Each number is 500 + 25 x the weight over its row's rms, rounded and kept within 0 to 999. Layers, rows and columns count from 0. Numbers have three digits each. The size before them is the row's rms in percent of the matrix's.

# layer 4 MLP down (transposed), 1536x576, rms 0.0716, rows 252-323, columns 256-319
098:507482437487478463506500463492502524481494443496494510516508500516525480509486513464487524536521506513532514517492479513459504511485482486529477513534508521526539452498443523460493548485493550
097:518510451505510522517481488495479500498472510519514502473492501489511551507540501485502495519516494489500533494522527496490458522494539463480529509491459484536455502487500501547474474524464500
094:452494540482481490495473516494503511486495485504541507501448531474474514496477519496443554524518545493499519508509520500491530532492470464510513501480489529550464473511507475534469539519496503
102:446455537531451517469453475503526489489519444507533513481486498454503482516502432478491522493481465515478530530511521491460502513495520481504482478506526453489503508526528545536539535545510496
106:508493553508489530511501521509499529512491474523489512521512515504506463505542544509482482470528500489561518528480540499529484503527480519480497489494528501478466455508480531520518442468462525
091:509479464520531477511465494493447508465534533481496531515500518531505500553506483463488526508475536497476504499480518523513463548519514501461525504519529530510504469513496490452499473476476520
101:491476513490481480457508459495532548463446507468503495497528510489518516542514519513494534500467478499438548462508450519517539512473505531553544523519511530478505542529458506526491474520472488
101:534495493492508509444526480536549546503513503506537503488479488489554489472460511525525525479514534483491522484488536502437513460479528469520483474512512478521490480505560479513488473520531479
105:517466468491481480500494516477536534520479483520497520568541515513510513516476477472504535492491465489526485516451524470465536457499522490491502429486509501492529465526472478515470511493464471
110:533489487487496480515521521514515489482486534490490504492477475471494486491476468481488502478483535476520490461501480483540465534480497515544487533465483491498515524498494514504475496503541488
102:562480473498454498482536519503496444476495508491487497519530509520467465489491495522506475542514469512479510475479444506519491537465487504507524499442530494517530497545490546493503528468487482
100:542500526487496553523494503496481533473478554496455557484497488524519492510477520477509510471503552468532488525510549451478490509491493505525523518517477480503522498485458447462495511460546492
097:476497484487495463478441483524499531513480506526497505513472520481507475528486450500467483464519484494469488504506518465491481560516495508490514460488503498534472576498516503535521486480502500
089:482482538549492506476525523518535510506524510492485528498495463498506517513500526511475487485494487483524527497511453502512497499485488494482537519448509527497518467530497547467500587453532525
106:482483469508519495506451485521492483459502506512515513500472535517482494510474505486484499496518511511485499550508490515498473517509506455521476496502502484487511495518530485495473504500530472
096:484475511513516517496498462488461527455486515495530460492488481510488474530526519520497531471483555485485488533489493534491537521535479501464515499540501519475465500470513479451439501527501530
101:519514502471491490517516554497485485464494523505493510513556500477528548484507506556522475574520524519522499453472525495538481485490475490509496483492530520450500494483534480467501523520488533
110:514532512502500488484486518476524497503495445469474498494486517461539464499515478517487538572493530493495515459556522456490468506513496517505493496477461503476516504484498479484524495478486521
098:443532505521470474524488525534514496497517518483488470531480486513506537513506485515464523491463466502509497518450499462510539488501518540482491490513520495446490464494542486475487481519489488
098:540512492491493501432460490505465509498483520463460495457486498500477462551487477470479493506492502485497559492517516531518525510494524508512513494532470480482456516511550485461474534519502504
105:518533510504486511514486476504532484512510546509465479513489509456459509494519495515505525543483494516500510487477503489476526578510516531521492513506501498479476508468524516458573484495513496
101:510464467479499509485493488503499571504500490508476458456512531493533485490521478483495479444511497496481523490499527480550521520551556499501506517505506525498495472445513506500506455482512490
102:510492500475491539506486473520501482537481488527534492494467544484471477526492515527481543580496504515498470523499480512482553503460502529485517525520487463490526510507501467479530499505500517
098:536489507554452535506540515500490526546484515473513486515577522485509485527505502493459456484496517541533461502488540487497483494508481464480480501499500547497527503505440517538509499532550510
108:497515511513550482504514472498477514542510514463552500496482486518489506478517469450506533468494479499489512482484490502494527539495491534500511510452496537469465489477522493500509446497493519
092:476504481530510458500485511526499487482522512530488499497518483457498547535493468492499475451493482483469528466500492554502491499506516507542479482495473500483496549486490517490534533517479459
097:548487500494503459461541487483486453490485508483477480528515474516466474481510526469495490468471547496502540489481524512553505528488462478542506519539505492484504473491523485525503497487515500
096:525496465469497542492503495525462498459541521476487494530461484514515508443444473463495515496462461520464458482511519484490505460489505539521516502449503510516432552487511488533471503493526526
101:496498540466561535530512504524501519450502502498475522504486469513424512459474489510569474484498504479478533515515505509527487562501498468518544507553511480512473520523505492461513487483483524
105:497524484516524496498503537509476510474539517523505514513551491489485512492507550455502457499505498506540489531552527491468503495484485497484493486541527459489479507497511461474489521534490520
097:508518514474530513485470459473505469501442488511461477486505488454476482502537510450479538522523519488511496502529516494531569468471487477507513484488490459522547509535485504547541511497541487
102:501466494477554504514520541522504474454508473499521534525489499541493497523498489555520492478509498521542481476449459488426484480468479497429496506507494500484474525500496486460516486502503507
106:505475469497519479492487523499496516493510480486524462527490474511479517488492457472463507491530500514518458541513478507559503498502480445479493486502501500548522472487532479477519559496507514
104:497521511486503482549484454507557485557498525484531508521472559480486502519513492522476449504508511502529456453535523464548529488461491498461547515532496505493476483498514512475499472555564495
090:486540555521519483510517527516487514493508488484486449485510488533491497482505508466521542503481501507475510475527485499559520501472524504451502499458502505487524519498501534492506498480523477
099:518477490513522461496520485565540522532466460501531486519520467527508520485457478478464504497498478457492500474497511483478492532489479501509506442490498484484521483511498516513511530497516507
099:477492468461524544493516453499468504504494501506513472477503535485450482451480449501477508493496480515512451500474488467510498480510507506460457521467481500488531512486534526486464498454491492
101:483487514487497444499510500500543502483509478501465496504542478488487482492511467502453510479482447502527499514534479524554470530534513519483472528459512493522525538524492528480474466502499499
088:489440528478490428527530528478470480491471512510517502511529499515499479511475500525533487486499483518519488485502500550455460512546473514421537475481453507502490507488491442501481509456477521
103:481472487504480545477497480503509489494475521489448480496517492496515485527509467479495501515473560507465518539514513484512493507513499535500496523518518462532490473494465517521499500525490481
106:491517527526538460467496523499491479502453533561442452458471515499490492476499486491476494482505470523539457480471545536496492524496527467510501490532499501503499498516496485487502511499456523
098:488518508521513477520472513484493527501462518501503525512536513489493505525499511496493468519540548486487487512482388517486516510514529484485521480501509444465485483498531537504509493536483524
106:505510488519493486526491490512498469497491471516484519479476503520455525495493544544516499476505488475462527490490497512544465503534505544490505529520512494468497527529471516547521513512462488
106:490532502458461542512479515521484492539487509506512502489495499473511501507454487494495519527501515479486497478463523537560504491499485516489548486548464507509469494475497501551471492459494492
097:497446470481529477502495435488465525507473518471499513507521510528552533509526486471525497519443497516490557505487511478481504522529475472491497545501512475454494464516485515496515512527507474
107:534557497514503445482496455475492495476498565549505475483508488558493527499508491482511495526531524484515522512485508566506469539502531536484489472476513505516554508506508541458479519472497518
104:484462574503516486503504525515559508526506503552475527505473494535514460515471485484515497512504481500518531492545521476502488522460530507517495513467491475513534498503474493497556475460451448
106:486513490478487492529476485456462477531496545483488501466517535483496533501498481447504509493554545503521493486516468506513419516508496474498513455488484454483487488513470519529501534498566482
094:495505529494492495470493531534460495470530501538491512487520533496479492498488440443503462497475517506510529531522527522514446512503525494503486522546497543475514477501471523478502485470505489
107:519535477514519488491521498523493498493452517479496513532515522525498493507477525474527494535498500489471499512547516519524507513544500506523506509487508501467448514530516521512526467520519488
097:478493515493504475535446523464510481525481503518465498510481464520533489483487490514499486531494538509481489537485485546480516508473541498499517539469514505483502526480520499557510487482524516
089:536486508528503493474517531515511501459500475448527517462518497501511520468504520493468489511490501506515498497479496492493528496523507531474470545481492508480551512494505452487497497503480501
080:496470478469483535524506502515495532469501520517442496494528508455492491466468499497492478479536449513481496535451499473527516552491452513505499520497533507494548486501474507531499491511519508
103:460494518518519500519525512498513537484452536517455478522503530507460498501445459502508529501486531491491485523497503521504496468463507553523490493522498534504481486483500488555511505489486505
097:522503498509504497516509516500477481473515500507474480486494440509528515510452466521487536506478511498503477534462494486520503503510533514485500517536469483478482507528477524518496458436511508
102:474508493505472515495493474472495445509469480446506536491500457524498552466469469498478472517504527496548503516501498506497516491529536478474436472489502472499464495504513548499533531518470488
100:497483488504506532521467524459507519475448470497531461509474496501438520456524502526467515532491509488503499500500526439535508514498488490530468494521502487470489518491487504540544525506496521
099:509520520537502471541481535491477508496473528481453517533466499521561504482516469502460572477487509485519528493497461514533540519550498497502476498535473486504510537509536547464488491513521504
103:514529513493490464514516533551507507545504477488500510466522453448534504472495520503519502460486509491514514538504496500529489505506503498515503474514487450439498503527497521505505464501506479
099:478525483537488499480507495492485516507443472487531488510517489466502467474474473540518512509480498527473528514490465456497471489484497490506452523469554515514512494470530529464452475505510478
096:494511515494524477511494469524515466538490465521466514483448527550492503489564545489434511524530489531548505507508534484524481480537559523497532499526508470480468526513524444524522501449508508
092:515483523493506497502462525469440466520521506463486487517525512504498461463529454497518536480462498486528519515516515473492535539517488511523531451500546503539555466461474483468491472526522503
096:464469469449494506475545457520493516485503504483498470516550516527523459481492490503500512469483512542451502503508520473478545516504499495509494490524511506472470542500507540475449511502508488
097:558490514523558513476515425514473504413518546497486463496504462508531501533467480474508468482488515523505475511497529508499483518473506444526500499465532502523491512493492512494541517483530511
101:484508508535491521498553499473503515520475451481506459461460496481480500535501517447530494492526493472477506515518493479515515538522512525452505506509489519507514491511546495467490472463494484
103:527475498493479434530494466488522535471518482453451479480531495475492501505528483506471490461495548470479502543514493438477487509521543477459468509479476499524454505499491474541501489518493497
093:465523492527469496486536513509482502526530494507458520486495491499493527557506520514465464469470525495510514502478535465491511512512536484546503488492485501483525465521538497465511504515514481
100:502438515517493528487499506562499507483531538520525506526499476524493510480523505487494547519490476494472510505525520487495512480496507487533513477475475496496510512530503461531455486496447549
105:522483494522530489521508524514476512481491513498493524512504519489491498493483504519498516455543521524502509496519496467542531505504509469479506497510495488503472492491518537505479523534481505
102:535484496483512497531517469507515532458516522470488507496541489504447518503488509493489515520497523520500494478551502497516472443531489538551529501498493494502495522468550484470499511499509534
093:551513508492476491484491511475486566442516516511460488501513534496498516475461502505493498515526492486530493455529495521509522505509550517510471462542514483507490545448554504494456530463482473
106:484496470526521468441483498514473517475467486493511509474478537510532498460486489500505511547490459510487445510535511479542512519484532503486457514462459546484517513455504510516522486482472479
# layer 4 MLP gate, 1536x576, rms 0.0919, rows 253-323, columns 256-319
096:525532485519488502516464540505529516522533503507489478501524506529520527521522479497482504502489479508448459486514500510445526533456520498469435458507491468544502526539511503557522514503474484
102:474505526462500518472486474520485515450487496516465552517510525519515473455544484472503476507513477495537515513475506512511498520475529530533504499480518509529513489487517493518511473465504531
105:495527463511493502517553476509498481513524481526474508540484481536496472495502469467517468481504461525551484479468460517489493500494519505517516497528533487483549527496504548502476491510508479
107:543514491518459488496525501498512523503491512513467479502533506464473503527523521487474467527522518489516503531502515472507516549503525517529506474455527505504484442483554481512484481538489468
099:486507531529540506496514506528547483518517508498506510478540513501505490453490479495524487492517512503539510485539531494528524546500495453505511497471481496546467542487536464509470511526456475
101:438526518487505485513491465450447503480518499512491561502493501480516486489478461472540511452462481509491484534489509470500477522516501477542481492514498507546520486498516465477545489487491490
103:517475500553482508519491512461463469463498489462494557492514507545541507507491498497496494505502484522507496468502429519496506497511517521517486510488492537505530490491534483481481514515494482
103:500483548515497502531499493504505553508500483514455500521547483482495510491443484487501511475497481515491529520473472483479488511540492503578538473529525495477467510523498512494506526436501486
100:500533473521490498532468473499476526497488461495494490472500466495520482511462493486479480530497469450499456541481500482528484497497517521487469505474493484492529455504498501478462481509465506
097:505513522524468518466520527483542515477489497513520459478541476468468511504497485532525487488515465485524494467534498515513448555488519569493504525492519472469557525516432488511487527458533501
099:516494493469521538500491519525528488517524516474490544517485463478534513485481512478525535505523468525519510452490528522518468515543479478544503531486475490498557524500489501459506487544521511
100:522507521526501497480503500465501441513526511500513501531477510485523457504496490509498503474463505556513504489483512478497471469517501484518525476480516469488510459483531541488466507476483488
104:519489524497489549532526489512514480520513524496448470473494527504515473511488501489486499472506492460456510473514468496534508493528453509459535490443488457518491440455507500492492469469472512
102:504504505495473481502521456463429535508506531476490439468515527497502510455491515501502518489508506488477484501511459490555496471476541486457506495498484513511548474516496488487523500525493491
096:543512509522545485448479490460501524479469472507463511514500473554492498500474507516479512480485538468497504514505453485487529497497470486524513487493528495466500480518506485466518494500522472
106:502461502464506486508491470483504510464495515509499534505503521498535507510520505522477509509508490455468488465492473514501521492441476461473537473487493462486501488462516433506486520523516510
102:480489477505511537468507476484494516489490468494505499507504527480495525494484579508532517493557480486560521451521469563501501523521490467470496479519497489520499508476571478481537526469513527
099:484506504524535487561484509544528529533536502509500515527497486492544449483493473523468538503460449499539499494500506469543497481505494479487486501514493460487481528498439477497467516547512477
100:524495497506483482493532512488478543548471480509523476547507530510516509470533504491460514498515486526488503469500471481521482460489513467471493481509524501517531486516524465518542530502501501
101:487533504531480522472470508465549484494515514520510503491478469487514486509496487527475502576491499492478517477520538496461485513484510529508561498491516479494526516510540525500519474450507520
094:492485523524540505509518506528534495518518495543437482533480486470486524475483510485509487468520455488433519497491519531488524527491500501494497488508475508520489511543519503515496507493497499
100:511463504554508476492477549522502518537479483494496464516508471493502538486465485505483510497506498546512503483528508524490489525510466528528534455512529524453532471480478521520514507516477515
103:501498532477489514491486507501483485496535545553469506549516482479522509473479516525486533515511474428504537535483452506508522477467497523477516480465509501496533516500540500454515523499501483
104:499492513543460479558488506551488508465506498523470514551495494482491490522517504466523472502504499510503477497451466557505489516529523451508515499507459541513484469481511479505489497517470477
098:519527502483528519458539498559499447506497507465507500487454517527508484556501489499522499480485505469538485508503519523549507514537494499500489512459486483502506491511497493480488479466477475
099:506495545475476456480496500465541518494502552490489481492516480472535555519492472504557507490495509509459470490489513501501542494505451513546529499476548497518515471485524500474496464519495502
097:451527550513515506507539498433498483489490504511475515490520449494461486508511501475570505507479472570451491481534578487496496495501488507507515506482547482507514498473524478516493531524449453
101:494485514522498482467469509472501516483525525480529517486509492435483521482491475489490478476511489474490517469521497450495472478502496547499495497544486461529516509531554523506492475533458498
100:540519489510451477451518498485509469474471511520446489448496438499507550509506476526478476506528448480499512497519485477502462503495452518488496579479489568468464483534517539504468458504500449
097:511495525496501483486493504524524497525485478504531504500525496486500500468491465579478523477504497447495498533490531546536499506523473461539476562468481475500505529508453425509449485480452496
100:504492533513500477488519487524526481508543532509465504486515506501497505499527522466481498490499499497487463509490521514520450523498522526469514486478524472493534505521512530505498507527490543
106:553557468521504488529542462491480481480518467498522507510519456481494483474494530516476478514495522510487467484481503477506470480524494549462492454444469516495498495538479451534522570474488492
097:507513480465484481524473482465506500529485485510472490506543517486499480557513450528496517511534467497470515534495528480490512523494498533478502504484557501512484504504493506486476451488466496
105:510498540482486501492494536486469529519471516484509506481484529491475532495508497536470470518526501515503456525465489476468499514526489477521511483483544526483519511475565544497488484495531456
097:473509528504494473455488471514494485484496500511512481564507543496507483537462489533539482452468452472527461498503521466478486521474506491508490548485488462514521512514546511508541491464500531
098:515484490474515508474509504507463546536511436461465490505529494527527476527487468468479492449456489480513485475500536494489509479503481530478486471505506500537532502458524472507464464478527519
099:537496543490529483548473517522484543471469496520555452493556534431522514476493531521513511464500457543455491512496485511519498546496450509518461477529557489461517471535478500536516491491486545
089:471517468488543490511507514505538536520534475480472502523469486467448538507504507519528512513469540441480473482518487514493520473527521498518490514532526513515515515550514480519474526470505532
102:495449535502499486492533490515488529510497488501532538468568480476483550455494492490466519521509464500479477489488503529495536528515484492558525473536476505477500577502530476492521468485524522
104:502487485525453527478472500486480527505565490534438520507496481543530521523488476541533529524482527485518512509522540490529484468486473517502515482483516524506466444509507473493516505451473450
106:498492538489518445525469495548507520506496488469496526501526513480528473491493480481516529521502508518515484457472480502500525484501505444518482518494516527490508471530411470509465446515565485
097:476482508513494506491521516554488511489474495513484488485507556457512468499518551527496511472487487481494502503465487465509510552524517504483453522510541494527523547525490526504447421498477482
098:473499542478534486521550487445476472461508532458544488504505488438524492505486555520537483506472517516503486500509502533478508523478473501498489509482501491505497519506548508506509511508517500
099:484532537481442484528565478511508525522481502534468521518544444482544479534474527511499474524532499494490500505532496460534512515493468506473498505493523509479514500435502516497512518547466519
101:541494503516468517551486481535459522489491499456517478505513520509496516526522527494531520470494516526513480499474513521473498459505505539466537471518483493534549493483495498501477491514482457
102:487482493495516480500470505481488489524484481450475489493545535519497500474489468508489483465539507451480524474504509533500521466520515477445528539497504506468455503509524505489478471516477552
103:550494494479525500515486471449474471527468501496517507508532497500487513515474512532525502511498475460456529463501467482465500511518472467509490484489520512490491461500493468479483523544523493
098:482550530439499475523520507483498483512540450483499495504491506474503482561507531497471524503517536480492467491486534513482504528524506488486481519494504522497515496511503508545469476520495524
105:485456543500438518514519511491520509504544486525447536513522459521507543466503553472532496519493498510543438494503511456505504521470507528532528446468481508486486487497517528512520499489452483
100:556515521545463526484473478498486502567482503517522473527500518526482513487456496522476485520502509494491472475522546501476449521505497526470484493505474496501518508510520447514523473495507506
099:522481444493473483497529470496539505573550504456508466521489488442493549534500477544529471486457467461488491464523540440481505534473530511524522508424475497520512535510519492506521557456529508
098:502464500458490531520498549516524463478530491482497535468484504511449484518528495468486529538509472489519489488528530472531494507495505454515467530464458497462517496470473524524544478472541520
105:499504480545504536484524493506474556483520481510494534493481480486462496467411472508491489488509525509488496538544530461485492493470501546519524469478460487489511497487504448491514525492496535
100:477502496487474519527484478512479473537513470505533497465471492506493521480496504506492478459506485457539480503499487504467492448494493458504537480484533497512505533500530451491496494512499507
096:536465482500536530508495514510516451495535507533480538512520482453527517507504482479504472503488463500482471518488526524479452459479494480484501477505491517504500451501466506513512520537545515
100:483487511549525496519471490511493516533469529478455523496553507485497466518507491509530561506539471499520484499500501506491462480475498466519511475507501470507498494497541482563534503447511462
096:506540412496487508473510493540491460540514478483512489520535527496457466519477551512505443498522518481440492512486475456503499510503505467506527485523489454467505488438491481516498504491529502
102:532535440510468507483502497480523427504565492462515515494498479510471519491494494516452482486474477492547481487477517464468505499500494500492529511511527542474509494497479519537502470479486486
097:483517472493528541520551513479502522478490522521512481497518455495445455476543484494459501512494478554510483510527524445482502487525506537489531538475485470474475522478516469491538480489572509
097:487512512493515495482465490535516480454526539506460498510461480506499506521466472491509473498518470525517502507500449490518467490484509452497497484503477488538513505535503517479499486495491489
107:555500494489510503474524493485451454498508516472502471497511530505510493515549528495527508524476524524481510515507484502522475518515506532505535462460579502502473498535513443461504514511500515
099:488546521508525470476479492511506547518458504520477510532520478530466500518499510475482512482482509523489498506541472480492494482493476456476531481484507493484486489464510450526520495499491479
097:518475505545510483522464500496453541511533506450461496527529519443483480495498495522516509505496518491489515463487468445502460506497495471484502507500546520555482483500448492534480502484446503
101:495480493515512512516465524511533479482499513520490536522507517490469512549524487472481478501502527523501491542479520466540501487494474526466498491501540488519479462475517493545464501475476497
097:522512537466523508482509515559540501514469464482558511453505519497477441429509479493518517523513480499474495487507524525514508533489515540479460529490525513465478484542516499486491494492534533
097:558526477469483531499526505469507500497470504446479543539487526476488517495519499450475529524517532488526524467507471492536526476490499497488484467537445490505485493501513501503495519551481503
097:501516488512467536518522468534506534532480458487485522515483494483526463517502502509541492494488524479490511508537529530509520518486560470481503480481490504488481498546484481508517501504473484
100:519445498496506505470488465487442497528465484497517473507544517477493529531513482512521528520481465497498491525507490484537472506508522500486540518500521479501479515534522525477465485442554549
099:525453494511512465471535492490493468517532488535499515504492522490530544468538541479532541466557505518502530485506541506532464480451531488504534509490495526502478509496465470507505477472514490
096:475481484524501490488495525471510543500521476461493494492488512507502492490477492480504508489514522514510482530457543441400485516462518476533509480522493505524466495506482490534491490516512510
103:489471513475474539504541503465501516476490521497534479475467510522519487533494514505496478532511488486535520532478452472523553508498544526496476484536515532507511459509472498507461447512498499
# layer 4 MLP up, 1536x576, rms 0.0983, rows 253-323, columns 256-319
094:488469439493491484437512472477526463520494474475508471506513513503522481495546496500568478502547463517461461509522481516533470448525507476474444548454518521501504468472505533505547442521483464
102:468532453524465513480483497503470515489496466512508519532505535530508470517527513501474462468485483476510451525500479508476519469498526508542479493492497479484489518531518551539516515519514502
111:486497536517482517493473488521508468512508511501501522476496510504488483505462522521483497511514505504492484532477470453444502521510517546485517507492495460530506513538487496491500569501505509
108:517481512462498500533491523521510493511523548493493526532485549469443504506541493525474446479473521515446519553530478522488468461499547517450489482495523428535467507514473515471489501481516474
091:483530546499530488498488508505545523524487484549509560487490512482491492479509523480499502517493484499480525486493490494488515499563496494490536505474481478506542510446494550510480486512535491
097:496557517496507484456501492503556511516501508520489506493480484495534555486549514508513553506524520467501470505540538533497467476486500523509509521559534491500506475538547509501507517494508541
101:504473518503466462513489477497481471498477510488517512471508524476496522526481498478508528551453456499527484431450545476501520512500503499512559478484503501505525475482453574505536477529488477
104:523491511519493519473517521508499529507471519478520499473476506539493511513460531517500440530508477514523549504533477473506502486525518559525483534491494504505457574500510528529471477451546522
103:547500503531536449479477513482484522473481500470514473508490515481556533468531477517479518523504510511475546473478525476509529509498527502555461536513471485508526507481469477462517489490493542
099:488518498472504452523498495473521489494556458490514497544534520488514497463525526460462539480515519460493542493500487468507532488494504503508528465465497513520488484492489501512508502466473501
096:532501465439517475544484499519500432472408536510495487482467483488477512512464501509487516468487498490524505549506499487485501518508528487432552503473515486481519522469493530488484493475490497
096:509499548457528519511486512539443532525511512508512519503494528522519530538497500532508531482517459548511476493520473492511487487501474483492503497463491481534519472522489461547525494519462466
105:502492498419479534486516525507504528522491496508480502459500537514503500499493551512527526497463521516491499486505494486506540490458496498464496479500523477521499488470508490479508498474492533
105:529500507449518506493491509503515478533505492469488494473523500470481513513477497469523472482520472533481493525487490500491514505470500496514471491470462517536479499530493497505524487532490525
100:505514479484492443483452508535540496526547479487482504474529503520526484495517484499500518465495512450494464554505492533507461501451478525479468501496479505479477477520550515497490489517472481
102:553480514530521480530464473478545494459495511538538520506548516481493518496527494489533490523465513513530518474491524508526523528484490494502491507493460514511476505471483527459499465485519539
104:500537504516526508462464472510491510483485476506476445489457478509525499481532484510487515547551524539463529488498485527515527497474551525503512506520510510480457489530504480484473493498446500
100:487522553481476487476496528493524495503506472520511532468535526480510529525502515483513515477495457494489504495504480509509504502540453444525465504490511477471555534517509494521522531553512479
099:546507473481526478510498509462481509518544522475454480531490478521496551489492472539514496473505515463500505494498555500514548500446547485461545540461466541528473524487501517502521492554499486
097:484487430471530468533506508543495444497493488529503501492473514530521512485466455515472509491508452487482497502519504428513460505457557467531481527456461507493480511460510527474497492467479521
094:528539513512507475436531499554544466533519525467502496481510478493519490508491540507514476460523540491494504472526489539488455530499497473472535484527490479517466531510567470480544513489558496
101:513546480501508501527487469505461551486503479514471530479527496475520496481499538476509482518489506521461492508476486497501501477500486486508481530492478541489541489485469457519472522519551504
103:516492458472529469528502500512500482509490490487497507560543537496480493497526467490562447499451499487514471492497521518515457509490463501484530477521479502527528488507466508519473506476508481
112:490509499524511517463450480469438488508508502503486470519528467521527520492494520473482521541506521523478524523510503516520464550534500515496509557504509499495483570498558512458476476498505497
095:507492468540485554433503495475478508523465488532531503485520452499504489515550491542463486525500539505476470529523485498522460540470513487534483526507538480491453485491537520535547523473523510
099:476476501494512510515510487524489516508491497457455502505536528492493485456499490488464470500474477475527520485493505478530485518473537480501510490498491495519462459514508522528487477450515485
093:470490528510460501522490517470485529497521476536515500483532478508504520503506521496510510464498474508509509517488523487509487472502506497491482484514470536491528476492509515514507529500519445
099:501539465510495529514471486522504516485486458510461468487523467522477468473508478515474519484491476524532520525520460459458521449464495492461483472523510480488495509513527510457474507533497467
100:518488484479558484531535552468527533495473468541550517518506468504491477486516507504507521513517515517496452478506491461496492559496485470502494492492521456485483508470511454503486519498497498
100:466508523461503492522466489497441477503524517495487496505455539536518531453513504507556487441487507550481507502537514495512503497519523497478541544464520546504514506517529463517491501513515540
103:510495471498513516496502547509503538483532500483479542515535516536497517489472545510446554470439489568514524468513460477506531516534529527510446496491508430488432509519496480519532485538472531
105:470517502513484489513505491476437538557488485497477506549511486511452520514460482498494499477523476527504491498526516504530464476530506496460519491521531480531476471540498461496498506470466477
093:462513481518511568476504507491536502463504520480521529511499477547458499532497463535508510516462505476480522480514533500491529498530512501514513514475477488479486513543502548518488512496507525
100:541479529534467506448466464529471473552479508505465506483516495470453517527519486498496547489477486505518535472513523471473464484479471498498502485501446493490516477481541498505501533528533483
094:493518514508542491484555505476490520504522497523486497501480460466489524517496519481528538496469516526519553479506512505507476465508484510506453460475530481512484522528524474502542514518506491
099:510457479456543473465514476476451464511498565472480477494467466515468509509477455473482499501485484494489485518514511491509485442510514514495500541505478468480517488491514500482560507518517480
098:477493522473517472471491490527472482484513524494508544503510537498563456491524430530554492501510480467491477490509459556488515473528486482454472513518493476490482459498516525548517481524436532
091:452531498498540462460497457491507504484543479474510485488477480493496499477489520472498486460518544545514482503487497524551542495524500494539500494538463482531522521472503498469516502508540498
100:542501523514471472504530526555504481483522530519528471521498468491525539480500532509496466519505489468483490493482522524496535480525551465445487507464489504537490552505517518504483491531473459
101:483545504492519505521506477478500507499507505472500500504481461482520527508522497535493483506485500535527451501555492500504490462543488507492483509497495448495485501507516478481494498431508508
103:509500504488491540480481505507532491527447503493494514484487496523498461499456519498537493472511539471516510460495505502477524501504495473519509524514485501459531521471508460536520506545555516
102:515484504483516499430481535535517525474535506531486480493506554501477504493538490487486492497486497496475501488461501500509463494549522485476499556526484505487454534480495491483535502455486520
099:521493454560514513497518476496477480519508506471511483515480518495528488547537474486496513487502553499547525564471563482498491475498509495528501487501475478493507525484524484510508503485517499
097:503478525494441528562548485536494466487455502525504502495487487494522492479462544532471503492520504480558473444530533505500525471501531525500525523534509540492471503511477517516500513461500505
107:485504482543509469503508481482450493501529490561558467493469503476485468470457490497511501519515482529507484501462499489502496504502460450493515482451516477491489478508510509544529528473509505
104:526505517479499500491520472472470497504531501553486498478486520508508518491507478554457482544471444488490503511504513477521504497529483505455494496495507481488494535507461447485527488526486506
102:502473469466522525498489494493484497551517517508541500494487517528458473541507490477482471487536487447477491512484460495475454496516475474463495496488547465482489535505477491480516501481482505
097:503465535512488520501492455515508518497479497482539494477492537541540559449478452458479506510500503476479511500532497476555543477500499495478448483478520497488517492524484499477517496489480494
109:510536461500539488484486466471498471507495491484476474503485476555477506501441447481522526496505443470484523501521472549503520493504511499523492504457523542487461487522501520501533509519524479
108:504545506491509527528441465484506507503462499512488472509488480516483497482507485522485478489459499476535515516467547495493476521489477481495488484501494515507526501495513509528501499504504503
100:524519505445474467494547494470553469521544471482494521535482549503445533555548493463485503511508482506478518491522488504440479495467534463535501486467489499539482558515501526509452524479538472
099:547508540484523512523474519480478505522511466487513481482517527492541520516495535497500473439518503496488510432504488553562501510499488512478528490497493483490512489524524487501491503494533483
103:486465513438495519481540458478518500508509480488508461513490504497505551477524538498520525527458473538492481490500505547488484502509515482522490449514515519490481515515486499538540480489577541
102:497493479489488502505458502472490470466504495503541481460519478467521481497470519513463486515515530492489525525509493517485506498471552557511514480458475531496501521487485447489469517501564473
094:488470536519554482500465515460485502486509554540488483509502511500514471499521479516484481521520512467518524517493497466515515510517551541465457494517469493499431466521519539540506450512477557
099:482487492509466529548461500467501505518470443476479523465565517527495493496505533460550538511536544447451480539535525527541499515491520520507521486483484494487518494542543486515464512489487467
097:528512474500478525473500474500489524499457496513449506487562529514512533539501506484504503465478480517515517525486481470478522466519461488516474504476521487481528472500497512506524515526517493
105:456542509522480503480510473504515497468492512513504475504496511503509457529529532508481536500517470545473521470512487502478513532527440555541535520469478489506495488511517497506500523507498540
101:456495464474526504529487505533460457443493554508514489532530460497514509506505510465496497469523486519519507527443480547539498517493517489539504511484515507521485449537475519503470515499485484
095:466504469469475544531540536456474520531533465521515532493501466523490525511515476471471532463455492462478490513499439478537492553509464496518457515504511543501468521517510456487458495461475485
108:517493512527496520531481521512513460508475541466468489534476565509528515528528531503550541490512530539512497508515515506497485580482490523503503457506550504491454519492515461473500518502535479
096:520564523482483485489457481511487513499507518506496451488526484481513448493513495489512498525512517503530455505504491500508487487516471497492516478554527519477473461519463478477478521493485476
096:495456454400463487479516454487535526486511467510494509517502537495526511507477514500496511479519484511447530502477506493490504489500545514523549498441489518500452470505486483521512529506495521
101:496477468512434502493499484542511461485512463497490512497493462519486595527478497519520485568496483568485469501489464493520488478516542527544485498498543502429484501524462542517494516471510477
101:497454495524485489485489524529483515507503524480476499526484547488489520507460526462495461492524486482498470535486507509513533515516512496445537517498444483514501505563507488494500494527477488
096:484537475469478496456529450522499533545493517461508486531460462479491470502520528503496505470458471478495526508472483498512515484560489486488504489504514502507475491503500517523552519465476527
096:474501506499495484508477503491505467568480534481467499467478554484492503464447488478484449507467503515530478495470481491447522474477508493527533513462509514513508497516564489509496518478509470
101:474533507487484506537540487505501514489484491505488550509512492510493485517508556488450496522567497508509495542506523453539452509512528488523485508503500493510500475507512530465501531537500532
101:513475462498500505499516499507490514521520455533546490502545534489506511518478518496488512494503502503486533532505488513474527510502485548515477501492480509472465498526497464479465463435529504
094:495496524530539517521548480484466478505526525529449502514513501504494480498527483477529492506514463502513475566507531489478500532506451494468509493526501544489492475510503505510463484479500516
106:486532476513491478457525458492502517508496496518499483531480485487495512502528494500496542525470535504545540547493482503461511504507516499495456488508536529437466491519480493490504472482534502